config.yaml
num_key_value_heads: 6
hidden_act: "swiglu"
norm_place: "pre"
norm_eps: 1e-06
init_std_down: 0.00385
max_grad_norm: 1.0
warmup_steps: 200
schedule: "wsd"
decay_shape: "pow"
doc_mask: true
max_steps: 7459
Each number is 128 + 32 x the weight over its row's rms, rounded and kept within 0 to 255. Layers, rows and columns count from 0. Numbers have three digits each. The size before them is the row's rms in percent of the matrix's.

# layer 8 MLP gate, 512x192, rms 0.097, rows 189-260, columns 0-63
108:117106080157088095150156134133112159159126151159183084105141122081121134163175130144146125197095153149159099076164135103084123144109168174100167129136099104123107102158087056109135141094161146
100:124099094124117069101107129124134160118173119144129162056118096127203109090151119122094136091114128170091147116148123145176151196119136113126116216136168156115172187139158146145116151112131078
101:112044142151087143145118077101131154084127091089142129134099148134108115138134083178133143155205072117092109144101117113116065086061164148133175103163138127142128158134181153115123150148078171
105:111134135111115125109117078127140112127133117126158113163108142147203085094145087130160115083101163118104107167088137179124124128189165095095096157152130132186147142187065140141079136104112127
103:139137182120076134121212134127104152147081124120118099150157123116108065134115173088240092156155107102148133146143066181163138092135152131118159147129133070134111088190101088079121130130105130
106:170174155090117139177101117143125142139091122151122127123116140140168044116117116135121126092130148088173142050181137143172120105122172080080141152135085122126146103129177066159121162132169158
096:123124140099108079126070117100120100124145121082058103170107140153071086163121117171152157117087067175158124084104100135087117106092091142135127087160122147146137126169118115159112178072128120
111:121150130116125125152074083117127171142127135151130167116141140127102146221174095135138110085121092130117172181104104129101099201137181127105147124110092128106150162144170104128063130136095137
103:140124179130115160111166098114104167043144090135118153167156155150101150124242090146117202131131103144204140142136149145100144156159191171121131133115105126117163076150094181083148137085093106
097:165147166136176148146138112090123141149154171130113125105158149123132163104140114166176106091150152110136105158116070125097103148134172120176173038130135081125122152150145109152087102171106146
091:158141137159171144109122090189098138123119068087118112120120097123089134137097118187114100117120140194144144157197122155164097081130177103214141084136109115172203157155109165174123079091085123
102:182155145116157121159156146113121148109159119092135152133117030130185110145096110168118054125112135078119147127116160126135107119150046149120152123145130079103115167126080129147110079121131162
102:107165138180141110156161153155113125111107121162203134102139116151156161131110123134076115116138146159129124123131126120175168137085132126132156167157126060102142120112086102086177092126110127
099:083142177119167084072206072130127171098115120154119175126146119102096078152102079097170121130148030129119166153128176184136171093117105171080126149128137140107148122217132139137101187132132129
108:133124182114111160121107166159142138140091138120104117142148125092107080087138140156135116120134142162098127107160079144097127151122181158097131122159121149170120085211115138132028138148055147
106:116164149115177095094150098100164167151164121160123131099129132073140092084116150130127129104159116094085160136133197160145116173093138178083157069102172175125131094145186126164071128084107096
103:087128088126154102134173135094170147138092115118112113140110148112112164163133145129158158148141128102125178154096162114141179124108130040130112130146129153092044158135102100112057128096118095
094:144153124166150095114110079109106120125141106158107175096159106174172083129166114166152125119145093120075135154116117136112101136079145122138129058112125122079123128151179196146120158067115152
109:043107088148082179104152157125145124064163142122122090110189120138100107120081187144102181096080106114134183134099151144161134116141152144095112064145114097124092140170096121118160133101122130
097:145143104111187028101163109162166144121157133092097155148149114115100112150084142128126160113091162088138159091117137103146103143097089052128165097128141174148115125157161106119134104086166095
109:125122123070113136112138140164194144134115127156080109128132192114106149105111121176098116116151164155119080110193113200165138126096129124080176156107132042168190139128173027097073133128108130
093:100111154130157118124055152081127107125162098135152119077148126156179166152135154148148119095168085107128130126106088102125078107166150135123138160141102093103153149101157139143130078097129156
105:170105152141152141137126124112129125158098146124150146121100138103125126106149081158151141123108137082143116193128071079162232163149133110175072184081175151114160171104096129095125087181107114
099:142162139141142099141124143100154110193126123099121141124137098125115080078163115114157168133051103102175097121105066177180128184158100119150111136181130144105104112140111106097165108147091128
102:150144173135112089100075115140131151141118125102143066181119109130126174124127133141093155147151130111084146109132094209160180142061110119165134123133169087170100124178105076108098112134082161
103:125141088113128129142132145047120118110138107169095130136142124097113092135153143204116175114117099178110111117148078128152159084142136187085060177068152146120084195116182137194106101133165114
098:182155093053135186164162122155112108122076077113149105130150168064108118150131164142109087138075143136129159078170079127113110148154144151121188132139149092137145114112099103208102162138145129
103:119080155162110114127087168151084105127141140148120176130163092208133161138177103186154170133120139101199140077156117120124127117105118174083159149127131139104143143124138114149108112125137141
097:104162124162096085107106138180079155112135083151151152169131125174173086167149140062130133128135138116149162098127176118191073177062079122090149100138161087138080133105139100102157097110123111
099:155059107107106141179158153129092110155142124140139164197119152147140132115090135170128191087118088143155178146112126143175125140112055124037163148169134140134126099148165007112178040146174124
104:121130087162099132102151157154166186133162170104122139190143146152096136144133122107144085170094124139182134181153087106058099118074102124112084156102120149143117076146162231152131151158130111
095:119147125169131120120153127144174162185197125134161094165099132114137084179161163163170088125125130103180128114190171124046070155113114117127224113106077040118098073118170118125132155068139116
103:146106137102138111057098126166108103143081110180104117113163151194107129109105132183102170108082165107133183131098110160144117141175125135103097117122114113148105090152141099137157113128128075
105:082143121081117124109133137136106138101171146055166124119140087128086159110160108192102096130134188103098168140180166098180095127132077125123149112154162123179132157120111128117162188088143118
108:124127147213100138172120161097108111126118159098095146105156075137136107143110065096120114092116097097145114142079161121111136133104139080157148097086150150098119065166155086121056181084124136
100:126118188116159173164109176134105140123149119114139116074122117117091078123143125124144077131065086104080106116151085094162115095167075134141065069120161102088174051162133171136106159125138140
105:102109157109108123167114146118099130125125075153154084140150062162155156137118103137106068133152120147151139142155068135190133117139132126159134170140135070138163071095132121163148112163161144
087:099153132131218146108112183130150146184072173113120119127115070148111077079121136101115194124118125125147123111120162146146112093178198118090159180095138122141187111115109120172144111119148136
106:071130124107184123120094139154076110067132139135122132143076075143143131138122095091151178190094147128144082037167118148145081153146132090160124135122119124137094152147153157119130147118133172
103:118102134085124171095147136022112105114092114188076149198185141162154128101149173111094152118140153150143119133123124115102157065163111155085120119140125092150179067150129181171090107127183053
094:134125091158055131152153123151169142092172113164121170153110112121140105164171170146135112155118066127105135162146047160141133167109172099110133194139131143128142081148083099145166176141111132
115:095193063135138082098121086196194154092141103101084164125171142141162102101128135099125126140136111173118157145178143128081174113158141111119183153159140170137136068135096147108146073070150107
104:116114118131178179080132111108203107130119136105175079152150083091151145143150137107109124123058073107125153115133136129117142080184172149178110097205138150098118120178113120140088120080145120
083:116095155149099123147142150084162125175179138161118117165123142132128107148072133131095147089125160103071102108134128124132158095156097110091117121154117161061075186142112095141102125157119136
101:101150234128142102167110101197114105110095114128140145146134031179112141107143044186142131160130089117162133113130110135170114122127134086091093124142178123146093059102139093197150055082101151
103:126093115116170116126088165143199087113133127070159148143147075107106152122091143181151162125082138168180159145155080134160078131128109113094103078092141147125121108191080102141106158089108144
102:114185124106160113149111126100105156131151113126113171156162153110105151211163176124137097119149132101077185111181123085094100111155097183141169113069140151112144174177120116087092127144121157
098:164198111135106131159130080153153158156144133169128110145135117139214116131063132117122227075085090109113116123081094144101136124183140094157128123151182119125171090127225117111188058132145148
098:155117146123104170066082152093110166141124132135156115142115097100169163156061177140098140153103146105136113140116177174130104098214141184136119148124139119145100120083095090098122099126096137
095:065143138156174178136141169139129129110112076174160133154075098180155115152159086148153137173078179099068180125089160132151137190120114148126139071166107148117067061143156122184160133202075102
103:118200119154245131122102117201145179102116151143119089091125113114102125156118208113147106078089122121148160105121106069124104141126067142199158172076134125162127092124089095108124132111116174
099:135120138109078110088081106175140137122164118212091137121179099132176154180171147136152104100108098103125157038126144132102124145111176107144114099122122147159135125159161083123135099146094141
090:131130142130141100054082153131133149128188088131144152134183128102113073117107150165142089158142115163110163133161103173136118200168154043200125147216150124145161116120114152112154107050131148
107:095130180127126097108151100103130128135107137159099067130133161108122147161105110107178118156091092067179126129114128119124126182127129150129115092117131186100158085142128183150147124089122108
099:088137136166137118155105165139164136047068182092090161159056149187139073131104136140164128135089130122153145083113151144129134113170173120120167123135136139136160115158126143167060071158178195
102:136108179137130149050159150130126101128118148110078174127074119135088065125118087115175112144159172102130121139133119135127151129140110145163139110124167155139075084151107174108171078158100064
099:102114168162145164196083171143144074141131100134135122157147096139121082072158136146173073132138129188117165130099146129148151086094099179102088096103116144213131115139120103144105115114129137
109:092119097144183069086159109095126154120181142126112112107140083155172056082109124102099129151135189166162103120130114154101080133210112161142157103135075155142170135120199124099110112192127107
084:108118103101165165164153079117118134142117078065097138156105154108180169132172092123163103173159118102175105141170166138078147115118129184177096124123154137157143114216143132135153118098197069
101:113187087128179104087124144123103138171124160191114154131154142138157099122118141158095142167120128097094153089080175100161117097113154128131164159126152154147085130127077101121105155140108157
099:121128130102130140143109148118125158148177105192092120152124157144092128103084168125100086129183111111141142118163116085065115183096125099165099116145117180137034155057129117107111132104153165
107:128142123116101079170169091150163165076142126131112107083221175128122103120114126134079153141093093113095165068099105139102130097148114116083147163139139206177115158123069163124110098088144135
093:087150113121138115112116125082114140116148086119086126120133104107126109126077237126053168154171099121108088145095092119119185114128075099066111113114117169109155131084126111138116112145157110
100:032134153116083148129102147057150152093112082123084147090137146102185179050120142138092132163163159118097074117123152113161174075134097094133123042144135126127113158102132129181065124182100161
104:116160138137150083105129113084130193169103156093136175180177166128087121112077153233171070070145113139149127086167122086151170162136190122163175121101165105122069111124109139095105162097116127
102:140146105076184103115090077088123178147102113122116132148142131166107175160115178191082115187097109101183146180113090172033119095150112095128132137129114123083127116106108094150129134071122134
107:112118154105126135144124161122140149091159134122155109121173125129184136099176141131075104076112118120118135077130189131085111154118158169158190099180111085091074050173093142101090075127142113
109:120128152148120075078153164222168185096120094131115153125152156157156148178097123101172080159151106123144133165128105190099125130111131144158134124122170117099090162207130172127148180118149215
098:145169130146053195094090171121021191138147177130138098129123169133128162101176107115121093088166107119120181114170171119078109159154119120160111126108082164166113144092120154131066120169108121
088:065096120155118105078147138134158093110133160114120116092122122136143069133161119168091137139233156118071151123119186160111136156085106159112155098072142157099166101176092119121113097125127215
097:117163111128125184094115124145175122111109155127125117154130137159113137179191076126129144101072124081190150168131106187136193189124149117123196114128095109113090119094136088091163208092163156
098:088137077110170112115179133177070123117152166075095132106156150152085095106125140183094087109159152142112100152159137131130090079106093124065166173123126145118171145129083089157115146121076143
# layer 8 MLP up, 512x192, rms 0.0958, rows 189-259, columns 0-63
103:167097096178132145073119120083078111114162132159186150114163114155175136080128107155155113149136109078160119167122085104094063177089072116145150147125140126134182059091139185166099145118122157
097:134128071148133145135140103116113193153177127121114099153114142134112131108097111104163149144140151107104157125111118109157123102111167135091173116114114172127089195197166152124130110108124121
094:148184111205097176140162131123126090155116084177111130114076124123088156083139113160113147114103141079162133094125157086214147108058126075111103170149212127136064153139142215159110101183144155
103:163096194099139142132130138091082125149134168159120113141168134201148117190101123087144156114175178066143110130153146141133093172169100096179184098115074085065086140128087105192031151109094137
099:138133106178157127094098095119125093156115105134153177072209192165116088139134104099193153147102069081161164104086115116130119083170160174125159078133072130127143181133081106112102151151117139
102:151087121096096102136107118117122153097114142141148146118111082098146175109155083171063118077135086172127105179146114046142103221134088112115180098139090144117155134140098175095148131144105106
101:196143133128140068117117078131185113119172113090104055160168107156138140144151101100156093087067093108094109079179138080038083131103102171126122086148110143087075086123154147081153173133126150
112:139191127156105189128069118084079140161143097169128079155118151140139100157128160081157077175146118135161125222124076131135111159111106091154112145095109095109164152174154050107103162125103194
105:157087131075072064116108135174191119122130158128109132152085114106147135135010144117193127141138144115141131134072153107152098098139147162128115089115142095125103162139187134162118087131095163
092:111115164144206146099149130207108118145137115118122119190083170159155120152048120158169063162136156141126107094146143110115142183145127145125092165140080176111098155104155156118123136100132145
096:111120128110125087134188139135099081116113115121093114140136159162177075088099137109129109159208131119137159098098153136196100129102136133095111116112154085144150142094128140129092153166087124
107:075152108051091087059166120080090136115140126163179143112066106100138076198120193100093152136125131193109142131148118073131128122071150122061085133037128131135122122097142093158041087131065157
103:165137183183102101142101148140148063107135142139169136098116181142063098106148138121133111111140093138112156131141150092214168177114071140142123088154081098186144115137178102139092079097135120
101:111060090157154102083090136123166108093153180142089070195188128089075120105175173113157076134095103128091143088094138141089094123107086126120126089144137086138138140138116121124143135093139193
104:158135123132173139117161130118127104135091113096069121125182115130162180119187107123193078128113167082096099165187138154065141149182149119153165071148115151097104086170115173201131109148186105
106:180142145146097138150159138131065095138088159125147091194130097137140113173098112167122130140094199144168060155136121165088199121131129149115120130168096121158138107086105107131123055146140131
103:135091156149152161123128126156174128096135103076145136143098120164086109124082097128173119102127098114143077200162114107159173168087131056094180113173108168120099114075133050151135173135083104
096:066141146120099160122088040125158129108163122101118101151134124124115140107109114187134165174126100168127134115125122068089064111076131113173176091099151135098167133151140144151164108141049055
111:119170039138162110161146124087148125148032141083085200193058101082099101156129100154151125096079178170113111151102159102105126125109152098161099218103119197143132120124093107125126123123140123
105:135203143132134140124135158168118129073115056158170116133119100099149123105166195080096138169083122097162119126132150125074078151059136084090108174131099120136099071157152068086138124128120132
110:147105111194130128124103126143095122147115153184196095172120004129059079159121154122115134180128157153110091122106135128121164094168182079143130081093130118127107093059143164140113112157184151
094:158155117169120113116136183171163131154062138145117143064144079111061147136128136140112132148121126113134098158106120132125198112122099123107088137126114069166129156151111175162150076132098148
099:144109105127109125110157097096149124098130126135120117115132113083048086114188124105154165162125103154158143118094110104111191159124132184078116105150103091083143112142162141090094088121099118
100:128083121126084157142116130173118129121123137137106102121134189142134127084139169058124079111123176090119125153125127065128118120067064098109136155135129109106064119112135081108104051139189098
096:125100126168112144144101149154139128105133144128104115078080085131134131170106075071137143147102091114137109216193067140081136036122163105141117157168166164112147199143143148169110078159156158
105:194083102173142109113060138111118118076150134126134118107164138161112082116167114153077082139114077131146159181099186109079108102092154080051144179111138127167151156180080116127142109180141127
103:138130133156102092125116131029113198099148136129172081171188151110116145127136136164183102171086097097145147180138207133082153168128092142075073130137177118110109132139210122150142119131097046
103:109163082144107176153160067063122163147117132191115140126090107103082144130077105099134096171137180116107173107117104093121125105155144093143090120141147089139089063123104167179095132107132160
102:131118118076097166125129118145132128114138183105105101151090102125114175108088091147099110117117085112117126099117091132136155102141118118124089133139087095159107135111098191167120147160131083
103:109130146128125129124090126200138089149126121133140150114153089112165112177093102197135125134104186138191081119108115201123162114128101164182133137068103157152115117143162178161129167147095113
096:028145102137107090131093140098111130100153131113094102063112124125154189123099137071107140155127172125179167084054063131112054086159135127143153104164155097215090168141152147133155134147146123
098:118082094140121120116120140164157116103111090112163118132132081143125135115192151202157177141114093148082118150183143155115168167042157140114198136103101158092143150146167162109152113108138079
095:116121126141108126205113100114164091162129116131102095153129155135165159106119121094103132102147104058132162127108167095119091117104162083173093119153142099098073066101112200168143172081132150
108:109133110123121119099093049154125131108120071109105071084094180165139112061128119096122085102134135111141107148136116084128093148094156104154102122096151106119144140114150173125111099153108126
104:141121135191144196117129144174117149119161109091064091158105098182128163119157156107161108183152132094163124110088075139111165165159171154057095172134117181116044122155114169105147122116134180
105:109171150097121118160181156117133108153175084140125090160100148129072116137135115083124101116118121123124066135127108200153137129139119135075054083166136160104143151149076113150103042120128135
100:169150142132185141185139050126150124112151132126139143099107133132131089071166161092111094149191144132105117119144097131081113146091095099149149061120132151057111091136161196101186153197100131
097:108168138137140087102075143159167110153116159131135154142149192113091133123103132108131125102211137109156129056149149164085115133086149106116148140145168153220072095073111183150120135112162116
102:162085131110093180112077152167092119100139114144142150135175166147155162106146222123139190096178043167126127111121116120161231142149148164100101106100146071146118133096183077182118048137125144
101:133113126144143087123130171118080153109191137123152129124114120103162128143115081092112167138101100167201171115140124121081103146079167112196114150125138097130124144047069160119099177133218175
098:061184115195129091126123114137141169135096106157115155048086144091139169078128100104129207183110064107058118170055134105124183178102133104127127069110120122171118129111134079114110080142139195
106:068105124059189146120095060135183000140160107172122084163119133139109108053143081085166160106125125090083128094121104207159131093114151147147138090121143122052146132112105142079154164096182127
107:147125187191165175139142103155114120125155155144118178041099060122139144113152103055119115077161165085156155058096112144088129093128189144172127096123158086102113087120114106129153150127088146
087:150146111114130163174160036125120191109154132116171123128186076114118121154149122107162121186050121144125090104131115084140130085141084056140155195180112076195159065152122131133134172151107151
099:146083088157138232077145131118101107093099146150159127126163137151108142130104118112126154188152148119096137152160144147163156119043079092118125123130106126144113162120036154128150143115095143
108:170182070104165151100138160137134150104141080140104181088169145129072077128146088114177124112103100128141113113158118110138151226163099104145160153068092101145153111117126119106136206140113126
103:138112099192172146162152133127145200112147204081104149086145138130137126138127106124163078102098147189101150110161092060102199146114121142131163186107142142140169114050149136098119175058176097
098:079191133135136168140077127149131139180231199162116138150116119104076151115102154128159134117115066103109101091100098116162169106110076131105158156104125111153154139155129120181160120123098152
095:091060074142080126088098093110137130129125131135100109123107135017104129139101126141098128113113123158133141088056103173141134064189101115118132168115116136163181169076108147164116146151131114
099:132101106141100134114065166132121124179114128131114097142126128076104200116150055076105146085079104101083128157180073167161117150085078154114141106124123103134077088073170135133134110154138101
096:095095120160122165085165155076097133128158097130118114040068100086192142149100132124158136159117106147105101136117125126121195100104163143117139164093180078142094042089152180103129160179147085
106:110115177104144164124155153117110122109111071100143157122127176079198099162171109164078156144129204167140153162110110098068165152122101143122138131133141172056174113146135125126141107135163142
089:130148129107109094135095104123118086134123118169178103113153086128160138120149195182090116132167130123148098147134108133185118163141148136130134145205196097160112096176114162109151180136150142
106:156099097133125110184154134103117090169186127093157128112076122107136073132098145137166110099144163127090117142145088139117095128131067033138099163157118158147142125149187148082117106041097177
093:153170152137135147188164060155161137170201117126144090167158135106130137119179119198100159104109101103107112144150133091062079164140146095087187042150127109151099125142130126066123116106177135
108:109151123134071064091129157124099098189128109108093134130111146112148077153076163121128162087227144150133156102198126093191108118166201122053123115177156185140142104144116101150093153130135170
091:088216091101097086113124159078099136150120135148116186102098109149141128104104107139129174152089196086180157115094154151116089118124098153155147160096103131128138110144105089121130151119190163
108:151111136111138154096104110159164122120104145154161110113208196097116149133114136128170121116086067062107110137130139115128202125125154127149126136109159076146120117147100135171141068123160170
095:224170116155112098151150117120072137097102157135142105117136109144170113122176131133143125128141095136086108167119155167165172108110113111155132070131050108161137174079105029153184153107092107
105:126072163130126129100112142126132172118136161145119225116169108150113046132082130104147164130136131101110109046143127170149081108037087068123172100111119182122153075141169085137148147137136114
103:149142132119154063138097137115073148127122148156156085127123126136163067141097145083223123100136162208147103123170184127134158121061084107098124170167115139080088121164080085150139126101093115
096:143163129159124111095085138088227139128159136085137073126135080129120131101083159095134092137153087142109163139151185151066133118141120096090181181182130130128104160106131112128125171129146129
108:141115064078144117168134155089136084107028118111111147138163179098086122155137170081168162124182086135161134142127149061129116091089112113106118123123158152133107094119211082097161075126095117
095:125153137172104145158182140135162082190163106170229129104143100156135148100134123157103102070159191164160155155166120183123105120110124111081140157124127154175125107128160096086129130064196121
109:176141161079082154155136082063151166167080160152107111069138113128140086157129128124073095104165116135145144119160144130135112113084104081147145167127074122150130129180145092171082097136157125
099:156078133172100125092136169102082156142098095105139129104072146144122149144118098108090146052150161203063118109170120176145140117105148105053142106103147158120137128078146171128116159102131111
106:120131125077094126124164100174125128136107109143157132137079042103132117145136179126129176177094188169120155123132150133129104133125165108142118145085149107095160171147107136165124154068091139
105:070166101177125062176088154104072127118128114102137091069150117162062123164095164059117202114107173110168178064067119099073102157073181126144108095142131125101081113119129116151138096117187115
105:130148145076002072127085102123155132128113124123101141119134115133120159171123150127161152168124097153149105117125105136115133086122171120120139163128143183155165123161177136181126132077106180
093:132146067138106146130152109098121116151092136075107145171067153174159178161139127090103109178151122136120105096137156127087122113172125105085106064115132069103160128147210141175111154172087109
104:101148108101167153210107110125187172101127094209094197178154190135138141154127106117194116149066097184156155160154161123175115156135119117156128172085108136138087124132095168158135156102038209
# layer 8 MLP down (transposed), 512x192, rms 0.0901, rows 189-259, columns 0-63
098:092142085124107105146194164179099151153123159114186052079144124134100121141084160210160149131112113088144162124094097123112115139123062165154123113141061182152085110052140159115103117102155142
100:149138138201156147092111181136125126112097104092170118106174104161078135102115110090158124107119121158186159103155097117103139154173061128070170098128109164176170108161142100151159104185150112
097:214168112169144114104141106095090138160136150144081130130114079090103117089163113117077149091144110132103114173143129137110128203116154151150108123156116167147119175100093106170065144137157085
103:128113145090123159166163113201143144166129131173135145157115115182109191185128090102107130172154181088110110150144089105176102091134164100074123156154168125098076111099168141155156115129081112
102:118143122123129107124125071102097139059109114091136200073094134178129141140096105116149137112119120094205118139156131054167117064124164134176180146086149091085129130091068154130091157158129144
101:117151209118128221152150101104137129134067125068105139131092126160090151121086149118122163036160120121115176142188137174168128123096193118124144061192141095107159067118086138076088139174169152
095:109058129134129128086184133113160117103127116121188142109125134164047146072142113122152148085156131121111135094177174107159107168163224140134126112189155147176132081149129159137171157147166171
104:071164091120132106145109119151125133181107033088178129173161191113070135167151099151062105170152119090141123132151128073098179142135148161083115145157138086084126099148116103108155168161128112
101:122124141121128042115124139114125074083145104157146158144105129099196135092123087050144214111087134086129175150107172093117158162103122153120078135125161067115122115118152165128137099091146124
097:192123146139168146099141121126127141138136125132130185089141159075102156125142128164133146163107086112112104098180110157092106120088160083110181134131141068148135100082161149106132151115142069
094:091101128094126140133115102139120094094089092128093145150059074166125138133199133137117111127142116142164164049166139204115210122136120157100173135110107164091093159129171053141128147118188121
105:172132086112170111122195130120136131124088158126166130147156090142083093154083118139162119108134136081087089098108147120103112125096086110111145163136076144148135141193078169114141082142099174
101:132131120164131153153150157112074136159097088115114127111114157124112064099127143070109094162121114109213156150056091116145144170087131126165142117093084181090166159115201098120113106117146139
101:135142104086127124173153094094098140159127111173102153124112102142126143140091126172120146178057083114138134157076115113153056097163117158101086080145120065202100167103097137110105124142149126
101:142111039134155101160104080177153124178090113093105192118153103165101119092122134113119158123132111166145088106085158186140166148115143085139191114137144060095185135135191130124118162127124187
104:131125124089147204106156130052126191148148137149159097190153136127117086164149056118083071130152109080133113102143142163172117161123148086135114166197096146169150102127205129117153156118126123
102:125115144103165178145118105143219104179128136110043130070148125101126118151160176120113179106111105094077129082071135167137170154139069126157131087157115172099163136187100090145120102130118114
096:044114149125078115102100137082037153137136165146065143145148113190146160119107118143100121136150131126119102090112172068150092174127097148110090170189122133191120143160112108131130154076146156
108:102132151157162160120101163121114116051118142096120169196163118193126074141158139115143121118185157140142047127219143180141086132138138143143123167119123101099107115097115127147172142122135104
101:131124203222114136069115135108139119173125225118146100123105127093128144090095170095091156129114162137136152170118093103164089103112121135154146159156183108140116123076159191103131171118092083
102:150091124098125067108115087121117169116123103189159149140170160175141103135116160140136133142132073172103136132153122095180088100112147119130153125121154167180132111152078116112158108040156087
092:113098140119144077130136093130101124130095140149144075125172151133164077136164139084169092157128162182202074126154153163136120140142119132148115133147193146165154129132159144142131128138149130
105:212145045123167119129084067137104163089084181118119094147072089102050037121071135126120062139138165154154127125126060108138086124130111093102092124134066145159117139157142133072123119106121120
099:082132098110118180131088126110183126080150163111115152120119152122054162157137148121162087105096141128111169166164142074165131091103126106166135105152028148120143162174101095087084136084160119
102:125157041125155069150161134176137174089117129148201161131112113086136128138076139163103129126138104198073121144139148119110100193110121111082171146107146107120157188127166174116150134149154143
103:121136083126124129078129118123127124071136147194114088110146099121160148100096135145109103144177145145189097117152143068170095107142066131168141082169145161106142138145078165103138173119121143
104:140104082112086119131219195195150080087160123111196075136114150159146156149127133060146063097116113071147100082140134139118127137084121159091120094165148143100111081159163151151116157126131148
106:204095174136159125081139172179082151076139153178142133053149074132149156141160123097073213178161086144161126101136172130089122128123202105174111117140078082139107145125164116125174163170153164
102:114144139133193133123189080127129175104118136180095098137107121129146155167193124144077132099146098150111166162231137170115123107106182044103144129122081144125055150139114168096105154142188148
098:085082178115112119148149136078167137167171189141143084152156161095147118096171171137125106123128123142122136123153161143154127165146142121121147116170175089133122153099079109157114143086124146
099:177061130158142132145138162106138081105158107143096099095148108159148159170133101105121154136199123077139083124092167120070211173108075076136195097119068115165108140126117113072076135132111134
092:171136166105095146134159097138127134160161058109133163140157093159115133170123088175148147055085145112180089147113138149129114066136129097149112113188132127132134136096091109133101165106183134
098:099146137119134066097126131124199106127146146124106161165116142164089141109125121088119131133139209144111163079175118145144128155177118075157193113130097183083135133133136095094126117101129082
106:101127124169176088159151170075094131122177185103154101142094167127214136066203139137170133135144149141116156152166095048136112152152173162112111101163132108130042136154137174094155193153128101
104:150103170154099113094159147114113114123142130165099075160182080130119136112116202120080171158096129178114078117153133150122174109135082098170115155099151165123195173114154046142089094091184154
100:111172112211170166107143162139120090098136118110146089174088119145119142148140135117097148102121099088119105110129184136099117157086130152175083120103128149108113111220138070144141108124126086
099:199115087183188148123131118129136162149103152094101159095172124100204173110173088157115139113115059130124096134143180134096112108171079091167143095126115116124126187148122130157188150121088092
100:182195163150164132101140151111122141104133128104081131113112110162119102092137117133170113153118077089168107137086132112112132095130158109089222141096051078124138110171185047159099105133157040
102:102094151098108126082124146161113165111134149182136126067145101125145130079122112144132114126087155116130130153182080115103109208095082122087168152132113140120125134149133060101192112159190131
103:120226103170081149129153108156099095139114110138113091125053095114123147156078154141091156105138156152172131136160136158134126103175134114094082173196139172148113148077088167123142123100188179
095:131117144146140079090099155077148161118103073095099145061141149125107133222095177153143144111127108141035212134088144146124152097109144129086146087102179135150133128126166112038096093146132122
105:117141104084068102141136125113138159173104064155139104133227153170110169090115142169187087148123059134179120122123169125131118120132135167104150069084204118113160141118149126132140109120121171
103:121175131109125112088163103151123191070180037095145082128102145179184146167122158083105121169179120130106156141192158111099148133100152155132148188154129107128101126132148173140116096141155127
090:130059153103113094171066145102148164100196081090139106161119138133094107131148141178121112177107151114158108089182115152128124067159106131145156139190076141104107116116102155091140146052130166
101:105159168181128123207148120164183134160129138015087103069131086182116190142118161166120160158113192130087123077136124143066177097113148133121104164098129161140146138097086114119110092130195157
106:176159110119172104103183108055137097119110120033121142152102103150170135145109111128133114070106143133139115205162143123117115156138107117158119139113080154049107159131141038110114203112101121
102:145138144094121141119104105172167050054141144158139155129110090142131142122066164158149118164118145136126167107142187166158111110145118154144163092082074142026112173116147136148101154144133150
098:115111070161120130123136098124135091153128069174109114087149134090138148147092051116166122112122146104128133139158060162169119114088160130152124160089123109143153113114156120121104106172113080
105:092175126165088137074078121156076135126091114156171112100217126118083153180122109213090171116090113090170100160145134087134160112117114099117130144129152140190186139124064098162128106139130143
104:147097159092141158093142193078158194178159118116103151197128155115098161183110175179080147154136094111147130089037085094145098158142136109078119157079147168129116143108170032114142161089108116
105:105138090106119146116185113095136128137147136145095136144099092129149049056180211117117144132137101100072214111085139123145123136146147095133111137106169132071153163151154147139083086159173141
103:158117108066178158110088113117139125217100133184177156109124140143155168096104128098109120147127131130132147094126114185043129146173092127093143106192154131108094144109174098039137157135144120
091:119058115124134102111057148100093108109125136170153095113119063196131161162097155141109176140180155091105132173102101105097119153084081151134179153181188078143205142159157089157158128146111089
102:084113088113104134118086123116105117116126108100169147109108165144126145214118158155139107124127179163080146167062124094082155144160126077144138167076169139083109073142169128096133128160080157
089:076132104096104137152121103124104159118172102202084110117114123106104131146164109149132172117199120149090157120157181162128163113100103107128170118161094162140126152151157152094077092098164111
107:108090161129126089099146148123083089135144153157167131114150102168129181094139093203114107130152189062133099079093114217097123214080168102173108110143113127178122129121157136163101106141076199
097:159130137094135137198032104134136146128136108142123128115106048097180157117137154071201134105113163069121098135096093103131102082160075155093121120148165143118137142163078115176150104077142104
103:063128094128129134143199073163102147086119049156131093133205133164128102129121100121140133120109143112167165179123146048148085132102116204156132143142104119159108105123132154152117128190133175
093:138124116137153104166118108153121143152119233102100176145119113137199142115051153145156119139102161219094127109137115102140123188114158155164097096132121165174156075163159092157162125173101163
103:124078159170173164117147137140137138165169098185115117128190110119047075131170107133115155184093081118132109101137014152087185107190100145118132146133105100130145181085123155157122157116120082
101:117069153137090150071102080061106116158122091111188112140110067124090059146159147096133154115148157158123100143165097093120196120136120160142086108172157134131182182153150130146098174117120124
101:133111144115126088138188128165132144122112161174133069182129204115112136132127113113106123083132134145080124122086164119199135142135145170174137201151143095131174131099100104161092183154150143
106:123161138108128119160103071140131117114120094132151120126079114149097147171126113150116166119120156142160185123151117181146153154088127158121101095104115144180127178122117093103128112049163078
098:129186059109068105124120058138094114106118178144104082137120159123129137148146060099141120117153113139109176109087166170077104122093078144111097158110170154100077101137138138103158101187128145
109:094163137134099181122148135088134125097163089149130091138130126140124158129115104105140062110188170119099145104124116120087186084112119152119167083117086124128079128118083081176069117172201117
097:144158135136167116172169198110130137158165079120079135107153095117122172156098104185117108161128155143136095172156100096109139169181125163124114096154132143169200175096118113149119159099172171
107:146121142080123082198132098113138124069086138121113123134113182124142112098152168197178130163095108159135110152116112085110095131096137128146147109103144141093114143120110163124166164106158165
103:109103117124164126102074119123108151119097087129094145119148136146100053140152156134102171121165131146161135134110149105148111171100133114105144124069112142108091079174115118133145185093147137
103:095089205112151087175121122115121074163144158141113124128174151150145165151109128175128147117145146098145111114115078138138091126094098160111092087211125038153105101129140087165121125116172125
092:127029119093050095108062127101124093116124113172130137099130201114147125124151098126153142137117123118123145154126078172142157074059112118110157071129124092117186132139113084176124163138116131
098:104134141119140169090119131121149102071138115238085146173124142165125119127125111091156093122151119097174087154176146120121156079117133118126138129054151170186151090135159157072141116166120108